{
  "vocab_size": 12741,
  "positions": "rope",
  "lr_head": 0.00817,
  "max_grad_norm": 1.0,
  "schedule": "wsd",
  "doc_mask": true
}
Each number is 128 + 24 x the weight over its row's rms, rounded and kept within 0 to 255. Layers, rows and columns count from 0. Numbers have three digits each. The size before them is the row's rms in percent of the matrix's.

# layer 5 MLP up, 320x256, rms 0.122, rows 53-89, columns 128-255
089:170149133144145185154100159114152123127148105103137117146132114175123105110114145110101169113140153155126138116080121137108170156086153134103127137082084107177070185182110174106134133100088118140109103103119151141170096107137179156125146118111131113082138151139086158113140103152162124127166173105085141120088181165124153158129147125111147160132111149104111136100143121099146140127148
106:114108116133137118118121124136107112150129150154110107130113130129147075122140138119139111076138114099060185102164146117124152139132195110144168115141172114126105122111189131097146121114122158159131130155140117109094137169151141090113155154119143106133090113090152106102105155142115144106118099158149135135143113109123130121140111087130128159122146137149128111169136138150151166133150
100:130176137071083136116147090101134114163173172173136143137125136142174131162127117097156104107140147086137142142104149113143109124111155134082112162150141162092124128126115156101139119110112105109141139068101145155166140164146127099089128102149112095104114131130136141124127144156120149156111124115126116104163164143113151127183102134100133137126142166142119101113101123138095109155122
095:106145110072096152141143137123128138164122116122111137157111109088137129098132125141124142107090094100140123126076160156195070131131156116198107115137129102122137158138151118112115126129142130137114107155121136125123122109131112133089130085132104152089132114081155087145108166163123142142134147148143141146130152079122109102150138106155101103156126110127129103132104103122165129151128
106:130149155136130166160171151132148128058096160131103142151114158150173152129148117144118099091097161114115120101123109090125084175136163143125105146141116155108145114166133124078103133166112142156125150102130125122105130113130137098130139100156089129126140082124132096148162162132112116146137092124121145126160143177140138133087126132135109130145102135177117157138134106137088127100136
116:136113115120135107137133114196110135178094137115149140137148167121115131097124073149124104135123108150160124153169151140136159112136132130132104153138121117138123139177059134114140167123124105151090137149133141108105152149144133135047112160107121166129138165132125128115166085168129112160138109099154151127083157152124106156120147091129082111140087141122121104134096117147135106171121
104:141170120184127106150145183110125137113169144146141126091119139120133093135119108160155144079159121129130178129139115118154108106090135118105110135179134125155157132167130111163126137166138129133117124135124164130127106101114175113151170068100116163109142143101067152180128129161126162170128103143119139091098144145108123151157113104106101115126126137132136146100079137151140103114188
107:121135131127075110091148143090078141118094131111149123136094140143159145167142152135083154113108116147132132160117148115165135102156153106131123082121089127128106138116143148145158115103132146088114110157149127131137112136116134144159148145168146099112121152100138095162120100128129129114098116161135120156126098103152098168173131111103095154113102126087186135156125148135129106151172
105:098154156133132121132185136133123070122132129102086141154140124082162135164101131102101106182064117115101157137101144105104124141129106110096114120173125131145134092147126121102120155149111117116110171127113133137075130110131133123147150140141128099127078112139115128131121138119138100116115079175149123111143123132164111097139113096150128162115146128095116099122131073139136127161084
108:113143123138123107116102153135119147096096132108123129134090131132111119149122144088173110114127137133149132135104115149153115114139157148163119158123136111126105129140150091105116157161120102091147129122157130154114145106105119189125155136099127139120129135116134123152123100149112137106119132072119085129133129087140121113112112111145155138097118120170137108142148081162148104081163
099:177149139163149105153125121134117160078115102147106095121145124084172113103123146121147122145103170152113141093113105117149140151116146107160137177099141119100134181165122102106137121175097101126113131133116135129077138099127130141139089123110142116141116149137123152139145134179082115151165145158076124109113170110128167113081120110115143120132134106185131110110126117079114097103178
094:127084134160155090133102111111153167105107111146125090172105144147139136154171162179103145100125105139157151113144116151124171161101126149130138102125154144148138107132123104125102143116099080165126149122106079111128141132119139113104069110067145121094118133158102118117067161163131174124123148172134115151141106113107092159165104129086121156116144101121155166118136116174103115145148
101:135110148133099087173126114135150100107152163135129082109171099069104162118105111103135153164109133174111134126186145119131106102142095078128143091108142114110180164151112120153129096117133142121114138123166162173139078114104096103143163140095154168116123149126092114121151134109109158138155152119144102093135139141067128120137132111162095100140137075157139133112092147132132120087130
101:092119125157131116131087142098105125153150130108140085092119097149135147184114131144153146125099128145111094128118154117127129111153122111147131129114137106117138104109085116113121149123141143137078119098148121155120154113096166129103139116134080150137126123096111158131130114172154095122128118106152136163107149131125125149128149194147117080120102132105083128128136138120128096119133
101:117110151149114099111094105125071124086136123135124105119125138124134161135134119183116129148159134105129101076109098094115121137142133155145158166129140125099134137126120129170083142081120152101142173136186119111100153106121142128107089127145139162077131126124148129128145130126126134141147079147132113116152152141165155135159173134175089133132146147119101178128099126151128132113092
096:094120142141111072075177142146106098119144114148175151103165103134140162097112110166113137123130108126147104125155127115139097106107084139111150081115123090126135133096084158153114155154126154129153161117104152141139116151136071132142118154139133130127108143106116168119123166136172111100108126130120110145150121123120137134093154118157142109119120114092130179138128115110125105086147
096:117115136142106116151163146161142177155109126119130120075120129135149113115111120115134117120103110158154088070144075138101115148135102115085132115150141143108146207118154197144180146128137150144078138114088136097134125100136159128120142110136166119112154106164134130106122162093099112104136120134090096146110109110136149120203110135130129117144152183117116126074098125120096091114150
092:133087171140098152164148081112137140153075175120134151125125142131109128129152099098118120098147108138081155114198144120159149141130157158119086146178142167081111143080132122151135132155136126097115158097132099133110113131146133125120125137123140139078127187135145184124094136106138120134113127137147139118137164119147115107168134096094087093102140111159138113163167145085135154134072
096:105127104145119092123137078118118132116096099123112113155144149129142145156189137135152125091163164109138147138107095103096134135144128128136149103179118151101127139171144166105110109101118094121104143132165136107171106154127080112120130125125130144124099105139146079146132165121142141153122133159100119151118111102133122130108110089131088118127122138141147154103168123125114096141107
094:140108133126142109165151076116093085112089150158138130141137136147135128135108091059140135116143097111149112111153114171126151137165127157112128158095180115137133106147103153089129140112101137101160134138100142120156127179143123115085151144107133153091137153139181141102123141140061092100091124118129133151091180140156148116099085123143138111106092132128128149128161133122142119119146
108:126103118089154109113169114143153111129115170120134072120124156148150135141119129123158175176123155099134134108153124155157165139162117165116110171128135108098144125160112148086166118168151127171076120142131138112129110106126115106152126143080141120123107117131159107125118159098061107079143110142117118144089132176148161117110143134144153176124168133137112090118116131094130127129126
093:163149134116172172100116129122129134081118146130107109117101142140133114145110153151143094145118136134102149145127112105117152092117120145106131112110169131093114144147107154150100167156129152100111128124097133114123091145132099130183125129135097076149123090166124119077146084133129126166080167124136096132149137111124123093197100126120120133138106077124117158130147149135144168133116
088:101142105103122097122148105183086108125127109142124165122125157133143139085102157120151151126102097114118100136107140128119123140081127163061103148164130115110090131158165139112122084132154133120119141122112132155149143108190152099108145110093131140121155136103110092130152164137152136127146161155133108145127081128130140121141127069144102100130118092151105134123138093121095128155150
094:121143113086095156094148155119088163097081111135147122112136149102119110105144152170115120086149116159177159101129097148083112136122142124103109104113130155143163156161125105117139148098145142156182181095104102105141127102131120146163113094132096154092107158119115166118137121149121126131137114096118157138091100151115109111145129167102161105150149127151120132100176110169154104147156
100:118097139168114112145122102137118107141151148105161114142146133127099111156084154103104098146141074106109122128132140113143080090172105148150137089131158148095107137151176113112101127128098162141100104130136104136099163122122114112146166131090122128121125086136140148118146135125115138105163111139143141155167127119140169134127090121097148093118152156145102140126120113117091114123100
103:186125107138161076095148123155150137117143128095123134153141122139131129119153100104140133117158135068130143130118146111119167121110105139139132081113095164138136147167145130132107124114154124120141105105124122120102146132126132100122108128099145119197140163169091137164110102140082116079138134118127097179148094099156168092115109147110124118133148080147133089127081156143086136155127
105:120138172135121126136132089159133147122148131147155124148145156142188156144124120102117172135137127124135138148144148147103155161131109130108120132131128093157156135122082103081129180123129110084134151091137104146123129133091112179112098128125138126114137140122108113144141126125098145100099176131127078105141152112183132132127134146150128112141117096123082120118101125076110103083157
100:120099103094134115165133069153100125145157106154138135146136121120163166120131138151139145168094149113094142132106126126124124120136147146137116158121108160116140142151136166117124148101123129147081108088117092091122150147154126153096110110153185139135184111165104117140116126165141127112133130111160143135156151158140136134100107101085098141143137129129150103100110089132150103136137
107:115162154131164085116133087165154140109138137126135161153124165107106107135086141174108166131126112114154111144123067120121138113121137107154109104105104090135125133174121115094081117122155146130113092141119142144112174107110130104112154118170122124128149142074165121153142144119094124137150129099115124137099115168120122138122095136115136144076093153100155097127131114109106124140092
096:119155113119152123084110082131161115117120121115085107140108128107140149136108154095159167096134142127147150099141135139075162154115106116126120101151138137140155150132136113137121102157133139099139141140105153141143118134091135111120147139126185097164145130128108111162114170093104118167124153137142084133136107143103121093173127130091126109125092125133143159177119117109128137129132
092:129104143089085122136129075097141138143098112116115132128145128131096142124170163166124140137125095094087130166114166153118123103122107108134132139148150148152147117120137127174088136143160103073144112136172139134131122132095134139132122092150117144122165091133151114135146141124116110192158113100126112127119171135138126121108172145155154158116150124133108147104111178143086147133150
107:144122146112109087109142124189119134117142115074104154105155154134151107142121130131152147096132113131143112114112126124124140126181142157135150188129115082111089176131105138145110117117132100120139105149130106080127158136098143145095097117148127125127112155107099107101099089170099134138149113139169145145078120089162168132140152127103145131162137087141155131110075070099130112117117
100:134158128186170131171100156141137149151144138168141174115160091123116137122134149113119118139108119096154166137116145155141127090150129113135152101185092114118151104094138115122113118114165120087128148126119147107158100159106136113087113146069128120107125077131138152166157110142103114121116125141113082103132086133133142095105124128104115094115165132070129169122122095156162140113191
100:128080115146106164118153118136155122149188153140139109096138133100114120142150102144132137106141106119099101117114116094118124125124083123118105139136122141144180108152183098069106170132102159124116156125088154110112142151129094098103109068117121128083159158161144142116106151121137107153159130162057114101144114071146161164116130151106133134153116113127111090139135116114147135126134
102:170151157140134167141132131089143140127116140115130133118136104065138134148143120135127127119156082120084145144084099115215127131123124135109140162117107131151104119157169135121157123126134126130140112130160111128122107109083103101133104150134121159100135155159063128092123155135113107082176150145109112150125091151150134113111065143105139137129126130109167064143101111158143149148140
103:131113099096143144135127133123140087119108145134181112113136145109153115092099104120144091111158134095160128182141110127145133127145128120180132139131068093151123143160108127131085163125077144131088121097094120126076126164096152139156158131120125148136151047109124144098138092110136097125128160129119117147149179164116111141131130115109135138103093150139164150121104121105135144110111
103:110137131180129120132162184113128125093180106111137119117126116118169115145162178138142094103152163140088162103162141121110126114140178122146095096119120205068142133118146121080097076173152096117139136105109132128106124132107108126121173130141069105131143083120110143179119145174182124112107126156137138164137081163143095110145116120127130134128167111106126141132153089165147126122154
# layer 5 MLP down (transposed), 320x256, rms 0.169, rows 53-88, columns 128-255
088:126218112105107104119145147116117116117119107109082177119108091169134119144123133104137107119079150105129147066079108101121178138145133137129129140113146160133131126139132102168142131121172113112140163128154106109106129134167136126127109116131124090113165125120169122102119156099179108112127116107163116122128124133170138119114094152135112128139169110113165163151135108133144116120140
099:134142071093104140100117079154119147144117129119147104146161156120116131100116140096172105116142131151131141124149125120103124124132082165110130099138103133133101123135132152153133130151125157100114129149099142097152058144109135165152079156097100109162121132151169127107138155123096126139102164101153143121138092166136083113146154134141108144162125102167125131120128131126141143084112
102:145163113125106169148171072105147164134129145115144142099126149114118131100116129137157151139062116143116152115129134157131135132143168139087136168140124141129143099114147139132136076123088059128129139133142184155119105096134122107133161092143130156127139116142107129134176168100135110145150104102128144133165129182111150117144149127122078128140142124123116142114106095141117108101120
100:142169105109138136154113140103144141162134121139131127083142093121112125130139118133149119149112155124163122112159132115143081128141143084126101106119118128164101146099115099175137123101130152141123103123170139094154127166113163120118095129108160139146164115113142106134074081104131143090146144090135130106146153126124152114115135140107147124101164124130121120151150118094129097125126
104:116155163107146136115099144128113135118147112162059114163157098100115087126120116162113101135141133104130091186088078144148129090120142134120105121159103103099151140135137127121160123113092146130138117172132130107146160100081134110153128145105133144132154130131181124118140132150137125081122107130132123125087153171122072146102148123128147187162146129186180131130116160112110113144084
116:139106120117147131146175131137110097109078142145142074140125145126138121146153104099125129097116088140098140123125175117164148155137185109114142115119123120131114132110099118136152143119111140148160140141122120120155145164118152151099160125135107113138156141145095103140118139122153114106182134117142108144130124090143119099136150145159101101091118096135135162136078156136125147124154
099:138107169132142104110107108139093094107114082155135169104120063134099132138137121119110140129130156141138115132115129110107146147142154088142136103133139112151122142091143103076123126090098143132141169102125127148067156141150128125118170107175148124128111128104114102159137128154162148091127090134102168135121092133188108149164123127186162150109110126115124142178116104168129125191127
104:124101179181124102120131139124165097136164143140155134096108146095131121116132083096096143136113116134143143162136106141164130118121108161123145134155130108091143097088169085166120126137131107130111119101154142120115110155098170093125110132164115128073107121117122104112131105108134145103122138180130132172094077135183093146100139151113145156153132120120114137113102139095084108119152
098:110086124126130145146124104141131152091119166171179119137116135136115073132127127096111149127120163135127164126150174139108103102155136147146144167158159138094104175158155109107128108139169112146125133118148082117152106126145143131136112130122125076152125131117160135207124067146101162092099148109158133134140133144145110137089124164139112123130120119105094116087111143106116123145149
103:109147102124102121098095119130135141108131117154174094161108100118118145133129121117111141093144138099170118104138137135155105120098156160134088149147113165145103130133093108134147130104124151118135122091149083109181104141116173143134058142113138093146070111133149142164125077148102143079121176125125182131138162076137126134125106181123107160124137139107116159111105148127126112151185
096:137164120128132128137132125112139097157148144129116109104100157117071137112128141127100122144155122130136158165127116132138120090159121154065121115143137119106118136113096127110148122145135122138156079141122116132157096130149187165136127129154146129128132178146170123095157136108099130142106113135141106148074125144132157115172107118150080124105095129178133149105132123092111141105142
099:172121106102143082088136118105112147136141097123140108150127118146099128124082139127078174137093113102101133137103107140126076119122132151128143115126126146142164164154109128121139120083163117142116147097116139184128121143085111153123155140107172110090162148099116160119116129095151127152167120100103116135119165115128110114131108082137084105115111150118091115075154119102168086115148
092:141162141164132124133144146124105129146129126098125106132127134125101108130128185087132143114094135127134155094163140142133143129117105115143140101127116133084185117113137171121133148137126142100145140123135136083126099153107146112120131121112104117154110117124152188130139082086112145163109140157174117097142105132115141145129104149135049143132083123158102190106077110134116151115104
099:125136154133141028122161099108138102149159119112152143144148096159149099123141126105152108104136151132121138091103118135129130076117065147119139162117136168108177137118156146124109143110127109137143134106141117210110130091096134137098108141149110136128155149112140113145098138191158111140159106101124080126138147131173126132161116154102081144090133056151128122117106145118103109131139
099:119077141126093127126154149099109118123124069118170168111140144155146081114153124106157134110122147139130146113132173166166132129158182116125185156095085172097139120137133130170067136165153120158098105084137148118137093126149139142125138130110131162094116139113109135133144131137143115154108157146139136182083119126169103144133094132137110091103132111136110155100150172112076148148112
097:137137134103114156152142121100083131123147141057146118136175146139151104123137118115139153159075159112102109106143087146108103102101114117128177119078110157133156132152116121134082109122108163102131105169206123132109161101145172132124167106151144120135131083152102149151135135103128177148134116153123110119154080134151166111152149150080126154173122149123133130143118143146138099116138
100:169118117118171103119109161127142099168131104165094171164141127118145128097093154115172127083135122149168137126158146097089180160115148100111192063140122107125133139142075132137126134119124140116104111140172094153137131091144112159145140083137095145120129053136176103162120166149111135099130109108127119117122133130152136113117096124101115166138119151118093131147116143126138104154133
093:113131116087068109105139143158169096119088174167124136092113148135120093137130104141140101131116139148084102142146118148091136136132143145063183144114137152129109148149076131100130152146184111134125135150125112078167124097118153099140122105146095124110137129143143116121129147143141156115125126157153139111123165124125139132124137112124098142180108154095107129151155101114161103120108
105:166149120133097144147100137137154162151131122075128128123150095121101125115099128095149108092109121113103124117173109118135151143117069165155158092141149190147106146095126088123142106176118143117113144189147161128147154138121119138110117108125101150109137117112120086108165100123110136126130101111111094127131137155176111101144134117134155169126126105142133147128087078088157138135136
098:191134078143137112139142152116129094139170137127135126136102074114100140147134145124141128112156101086144073144150128199117066165126190123169154121094116113114123149144170160163137112143082127128103167120141112108140132095104092145125139123141109171134086137141147127123103124098119150132128133107100111081145113134115100136110141119119119100098161125105112154148090118160176091136129
105:128129124125110070108079160086114105123138148123146118137096130106100127137119178140123131153138140106136126099101083169149126132155122148127151180089107128103113114074097096138137125140116153154067087119144115138178119112124144094172114120127156130170136137153123171169120097089092127134116162197164142191141140117137099151148122105111187125164091126112136114126107148079090139109115
097:124138097121145161083142098126092119132152141142124155131148152148135096121124125086119142145145154157146126088141088154125150100173151153087170155161101106110151125154111123142122150099143171111125098124106126166153140104103080162123147124130130076110130118159127162135100137143059151117084148113142081105074123091140093123105129111135153150105130152094095137149169149134116156101127
090:104142171144159126139113113128166093096081123140115105100144101116160153119098108119128126130114102093101100134155107117140158192140106139149122105062145092147148166133150136174112137119116160144102125116142151132120114120130137103122129150138123132131154119156082176136140106080130122167095138155077105130121148126077118180148129119156140141119146143119117105126108166126093116130105
103:140129136108138086136127104106140136152153118136118101167178160101128132162124120118111180130125119133101126156128115142129151116155082152158132132084124109076137132122127154144077187108127160134074107136138144136086156123108136111128129170157090118144117118117084189114121117144099142144094115107157134111133112107129108119149127129151118137134165126098165124122132106097159120104136
103:144115147132109099111115129118057129149128118166109119166141085158129124097169150096108141143140123137125173148150133094126158171115141127124126075138113179136179131118152164132108092144086133144128111105106090112109135095107144130135130110122114141131126107115134131144094136145102127094121153126103129117128151128136148156188088135179117122092131135089099116122150094185106128119144
100:149133134106132152140129113138125107155106146145127117150102136148108103122081166137142121128142118124102167124139145111128103139130114126136104159148119121108098097149130125100143151109171121085107097139159142128142094135112112054100107148115077148163161109121121186139104136128144123114099140153106132120165144131147128128100130116124145115134115133103176075163097161121115116085121
106:070142160107124093144143081110175114098149115082165139140166124094132129153111128165117180177127101146123126151123110145129161117115169106121146134134176081154136127092099138125119129114160100142161099109096070148150141147114111135105119138132135137127124110141156114086124115128129086194100138121079124142106116120155170132124113122118090098113109090106135098096157156141137103109164
103:138111109147104091134143118156143146109144121110115117084117140131185106159154100127097143149092151137121118120145160154159120150146169131182127144128132111158133158179155127156086143146127171110156118128130150101125161125133105149105129110155121113120118146134152139145122160157115163103127136132139170121133098140138103126080074170118103168089156135112107078128102164136111149130144
110:104120136126151089143126140121132165145131158117145173115115117122113147096136138139130119109069105159118111137111127111163113123167122126181100095063113117125110145133113146134134154116124127122121138113161156152116103130131200154141133134149152121096111157131095123149131150090109151144113131093100114096152110176130137139143146155155162078131106172130112147114119115163148094138104
098:116108130170153120125124143163117110097147130120172108114128134140102144151095177109142124124104122165119073117154132106114079113130108148135138140145128147141141115159120116125095134123129085139155128127099151133098105134129138103104160059120101098103080134151178067118140138117167156128115158128159123144109120107126144095123148125113145103146095103125187104136109165140093145104152
094:152095168134121099152110133138117102145123139127102106126153185137155121091149152154106119125137104189147143105153121155075098144105153154185108133152142162109132169145157123146136131134127139132098126150108108083134146121121109174107096117131134145105154118155123131101164156126152149151137115075122127114103149121143115123096167121155105122111158130097132127148145145142126096131078
106:124123147129116133076137113121086128150142095094119109122137143138171097170107117137181097135131077097144150120109173140168106120114133159134118125123127120114143117157088093085132159135116139109177115149102162131184169132120124149117137161135093160154179120114148140105101131128102135133122125151136143140128082133093146140163176160131047148152093110122088133167109130119123129113116
101:137127119128161131128089167123132138161149116130084106101140090114099152147142128112081151115129097124120124102110124128127087157137102143103147129118149132163157166121142109152120103155146133118148128136131147145108113134098141151122132135106132125125070094173144128116130133169112173164122104191116107119150091151140142110103157150151067114143113108129098146090067150165106155146121
105:161165135135095132177111106119146159098119181111179114157143110113097119127147128129140125134096113114150110122148083146134104077155086132174116122123165142126109120109149141102116128136163115162142148128170094134091136156134119141118136183146140161117092147118128106150129116117122157136162065103085103143150117133121138100153150121107128132133122149091159138116137123099088135091145
107:112142141077146136054112146083135128077133108142123102108098098111181115129117164134165085120152149146115159118105160132165146137143093128116170133110143104156092149184104130112116108167125130081161133135134161112120112123141092151141120144131129114132132096155135143133118087114150167102077184126146106148149159120148141143119118141151155183113142105135139134149110128133133092096133
097:118123132119120147122129117125124107142146082137089138110131117094096131131116132143143156138117117134126113114190125100127124124106160080116089168131111113115077112137105149095132136147111112134155145100112108103108101116120076138126111114124126184141108172124134100112094159131140173119095138177135093163118113130119126153093152123122102141123153145144164122059156178126126144112100
# layer 5 MLP gate, 320x256, rms 0.114, rows 54-89, columns 128-255
105:146106162172132131097107114120131136165116132120172153145120158142115116127085114138133141151130112107126113150079142142078148114146160132131106107095090121108161144112127118130120151133147118137133141129131133084147122124123087130124138132086149075132154131118138140140126161081088147144136127132144142130150141119071134141155106097149127112113119149099145117110129143162124144135087
104:116114140162153193139109122139170176122116141123139137104147161108096126107110096106143114169093096148146155118110151130148120117167115120131124123121107115144131147144117112163076082154144121164165142099122113131120123110083142141143128122122149124140145133141143128141143166138106137089125106155128166097099140162113135113122115153154087122099144120131138168081117150151126194056130
099:155115133129160130152133162119131117161174129142143107112111105143121114138149102156112146099163156100149099127100179129119141125115130186129140059083126140084137144092089118117193128128145106112096137129149158131106129099133122161118109125136128169122155084097138128117115096101104131107144122131132077142108162106144109115164145105173139150165124141180139082140098103153119186094132
103:106139148116125110115162132132171120115111121119129090134133152175145112116130166153114144138163122128136175166117120135085114139117167131122153102137119145133119118159119162151088118106119138097139125139089109076115113115132150074142132133110129067151152136167115146117152133143107079110106113145080090150206164175077150097116129110142069104131085113126141114126131141136152091131127
106:116129107101113130155139133142110163138104108145132121123122153132155165113092114113148156126100100131128146116143162112128167120126119168144128141160116135172143170149119153135125136086140100124113108130117069102141103142143154147052151162133090125133163162103109114148126110157130102117133126085115122164099121085131129108150169104147092137132123156158117148142135111116108141100132
101:129100085156160123125137099153115084161109107149136120132104095125106103075137109112116166161143120079117071114152123135140137110126118150090086145116110122112146111117147160116156161080096137162104105169117111104184144138142151138107097114120126122169072104115157114080087127099103079101136142135109115146129182112138147170104149149130135083133125138115137141115166148158108136143152
105:088070154109116158137107158110161156143147187126139146132121114128156125053169160138152132139120136102103121087091131091119113127143158122088146112135110145103185118079149152135137151102110101131142126185161103143141122139112163113142159091153106102156116113131140152094126162107122147149135114163098141125154131121123152131142081074134157089146111097137124116097140124141131124191142
103:109118137151164084120122130179140122163081140159094084140143144141112100154143122145121128148102090153122145152111107147113125142138118157141133137141144155085139151142138090089150194107132122138109127163089080152160160132097143125152122150147088094144106148120159191108117110155093125111114156136155136141113094145133105150153138111158098140157090133105152137135126130088148141079110
092:152147129142141104144154137108137139166116113143139079124158114090190116126158138125142145122132123159136123115090077138127100127146149116093132129116156140108151145098106129158123118161119100089109153143144117183120134090136151127124117136181106152156136165095093075134096098125147175142165138168113114140148113155142108118148127156088112107078128145125139140143124163068111125134138
094:122174132109136161106117109114117134135131109095120172132138111118149162130117106154142178143142129161156158143167115121114129168141131182153099101173118156128124113123105109127145120085130139174128129121149123114142142142139136129113114142124130103159130119084112119127159125126152109092144142123072115152122115073139095121114130085099119124090141120144125133126151130117119108169105
089:110102108131108125128155182076128102096139132117131096124127174113107134134151149122107115158105106148087125140156123116108135172136142130171152119121112148112135107107127172135143166140130132102077137130120142096135119086135126125096137145125155115158136130058157113099159135119128097107131159103127103140140092182083163147146127130109102079107163152147117079112123088100140121091123
102:106145137136129141114094127155135116113112181132143128131166156121094087118134111137112114115166128113166156176160108115151111126128128146113149111125088153155096122120079115163139143097079124140143078121137133118079148143156116135157094079108091141156097148140145102172133145136126166167168110102119133131140113117137127139134116132073148087160128101186103125097135088165139104110110
093:165118144114148104141150118109182146179108129146104113148156139133109184106099108140093150157139189149151136129152100115150110133098132119102146138146133146145133109123117125158126112130097120152126112101140125152144126147120071128123107112102140143130119086113121085132151157097078140098121101114156116146145134096132123139155137112164145132130117110119151124101116168120088118159119
099:146170128155118139137145142174088107089145129082127117107156160108135146168136114121111143104117102122137125168141121159157146147116167103138134120139134138144125144089143173161119096102106122136157136124093133127154156107137153120152157121136128106144098112131153136138097144096127149089148171123104142160085127162131123154134120127190124129103117174134128136102070149169148142141146
097:118152157098139138152116151149108114153147108144111170134109115172120158108131109118137109128091070098144130128120134138141110144085145174112124142120141158136101111109147180067107112141142134147104116098090159127097144104140156141134129107144111094141081137115150106112095128128120147115087109123096112130147128164166097109148169099143116133133098127120143146131127147107131121131132
099:109124152143129155142115132107106076117155146153138141142148111098166103113149091124099150155128099143163091161154142125121061127131150089142078057161136162109138176120135145149132113130161139136150145113119166069145121166097114118129106109071132164128140119127118095160138138140119154143077127112132137146137092126140163089129112124198148113164120128157144095148123122117104121099163
092:110096141121072132113111154141158079106128177162131162114174143090168120088120108178139140111093134131108149108152089121120131162143140105098134143099142128095142167121131095105127112142140102123159107120130125090119130139145091152147146134138101094170120171091101117115095092153124119136136120111123132123115162124075141156167169095108121186145157153142135176124117103113101099127123
093:107123158139164101127100096115125091116105137118111135136160069115114141100116111130144169150124143104145111109159138127140167127106110159143149136143140060113164131129133161146148106147125116122142135140140139122095152088123144202119183115123095081132112142120120154105089151132153135097150079120098069125140162142134134118169165129127115130160137140121109125136109169143134088057115
095:103114153135163091124117147112129144107077120152106125149179110152150131136119136114156138143162131135125153126150106125120121130128125136168106156111109075147092134121101151106102183218142113135112121125141138168124122110132121095140150131120169123119185141158156131137147128130117093099146087144142097125126106137132092126106123098104102130165116114131125069144126116170127112127139
112:126134136135102090136149117156115123140098138110100106122166149151126078130103097111137159144132132162132191113157132119160171147129172092141139141114119109112156102156091125107163142113099091136127118159176133136107157140221111147106110098111107114173105158094097100137109090140121073133148143125142128154134127174104175108131117135091110155078117140169088166152120127138133115112120
100:119129112091095133152158097150100118122119122084150130154151144145146111131107101129117093103112124160154107149119159111143138078150106124105146126160130129155149146133081169075114143117131095135147148174129147124136130098167126196084127109130161143054142144124137139122094140157127128137108110088173091138092103110108146159196113168118146124154153149136128125120134111119131126121109
088:112108092127135104148123117143101163107119099147081167155147112126122113118131144110101096131183110144133137170118128144100082086133124124140218131148146139136095145180108091121146158111139099106143158157083123138159126140118121121100118067153131121129124122143122125137123127169158111134158157153159130150119139118148142104099118120134125087193150151116107109150136137120146131163109
098:126168097124108108131146155123107128076137142151171109091113124108139102114145152168141144112144112152105104169095134103100118145130112118113115161166102151138129148121120104107163099177163119097169145137175097085115129132141118137117147090134120129146114113120128115165125122115156137170138126089174151107137128135120080128155099128087105117112129142128122157138139120118148144156113
098:173113124160116124085143137161123123153133151148148133140155126122086162119164114121098137109070132113109094109117117110108156133118137113120145106174171130138145169119106153163087156157154173120157088111090132167106123153074133133139151161127144134118154131084134122137146118075130108145122136142070105139104093167138128140133095133148113122106090129146110155131121080103179101142149
104:125129096129098132086116096159094111123128151150117108121122096118134171171091131135098164099062114100131157104110147130124120138096145108104132150114153111150176108182125121127144129146138136144144094144149135176108105169099137092147113134146153097074135152140139098114139153159127169156115136143101098115128122134119134146151112125099114091159154117131104154110111110167112118113144
097:119143126137137140137124099141159112099110132154137134137147089126127141175109122135142176135132112111116150153169118149117153122111108113123106146110104146167146093121117101148134104132136157154135139116143115142148167102155121122136149111115130148107115151122142126094114116084136165173152113131169114150121147137186089075166076148114120145143154147166172136085128162157096164103132
103:150118146113111125098111145138101153151112104078142092119097092097159163104165112124142116132103133170121134166135159115118144119110110126108113126134117145108120144159173146059118128105144126161123101160105137103140120151094068117093128108129143089158121106138145111141103112159121131126151146134137113074136120175154123143146151148127116087105083105117163111110139096129123122141144
101:067151145086129163153126109120109105104102099085121087087150123128119078122138160129127135129154157078119143118129154119119087127116102158140114132111108126125125088138167122141112167147103138113141122094084137149135094157107081124114122122125132133172116072144174099096150138115152109135149112162123148156146106148118115144158137141189094146158116143160115088087120130128134127101145
094:120157113169139099090144141129146131114087109113126114124150118189119115152126108087130130155144095163097119105136140108107122115147086150142129129082106114105182108102102098159112111128135127130116163144113149152106133156103114175129115153127120098133122098126162133126119132133125132161149127132143119093110158093142150161142104128096121084147114161110130124079148129088153080099145
091:146136090122097110136099118140135161142095112143153121184165159126124128159111169158122120123133119120097162138092109119147113142129159110150107118153147114113142139173123110163150120134087122143168111150154117127141101153097191149123164120129149152124141150139128115115098102088119099136171138122120095101135132171129145108109149120123091184135157133132146118130143127134088137157094
103:122143138159141106152111140143101135149156112135146162110114130097090112128181163149130162134069130099144098106081143111150098164121127072143138127117121123156101161149126095108136123164158083135145081134135085136133108127154113097133111109136099196090126112119132146099085136128144111131158113133146147140162123091113142147135095181132074093140116114141120130108113145161130115147116
103:159142181157109148116133110147150122122108149137102160132160092123160135127123130126134131123128135126142118109132137151161108092108118113195141116121152116104120088097161093110113148099103097144153152124132142120114161154121108131113125126089134118142179099133143183095129099127097122146123115148129105128100126155124129105175132120140128127101122173109105142118091130155080134093110
101:165109125137127076139101121148138073139162153128140131150130109164138083153132151099150114154129151141150139144111153095152109111100128156136117121144151138150164100117178104125150120130172163124122146131115085102149088113145098138104131140142098135133121118113153108110143078094143082132115092129130089149107090137108100097166108108130162121126122100162137131169104108115169135133110
104:134101106112118130099156155132136138126097098148119119107134135085113162135092109172127111172156122141132162130135172127151154154130118129148173141104080174115126130143124142127143126111148144141154128131129132113169130155110110119099129125152097109116159158093092159110095091088108147076159131140166131110141104147115149169110089153160137115092100149131108086127146138122114109112186
099:094099136129141103136136093085123153161130125117107121156141136102133180148130093163157078161046109164154137142131113101085161139158155153134125127139121133153121107102168109065140191160143126118144144141133101128111129149096138144140087142105139124146109150078099143166105141096138130115117078158104111137134115145078121133168132101108095085118152132122146147089188088116118116134088
099:106150128119109089128072088101136123102121128110137091114150130120146134095115139145157133104124111125132109148117170113137132113102149115109118083164127165127128136098153090163121127135136120131146125142115156074141125089151111125146157130112116132128115140141150160172163076112130130207132175134139127142116112144126130105131164161147130117110131118143127111128170159142147114102099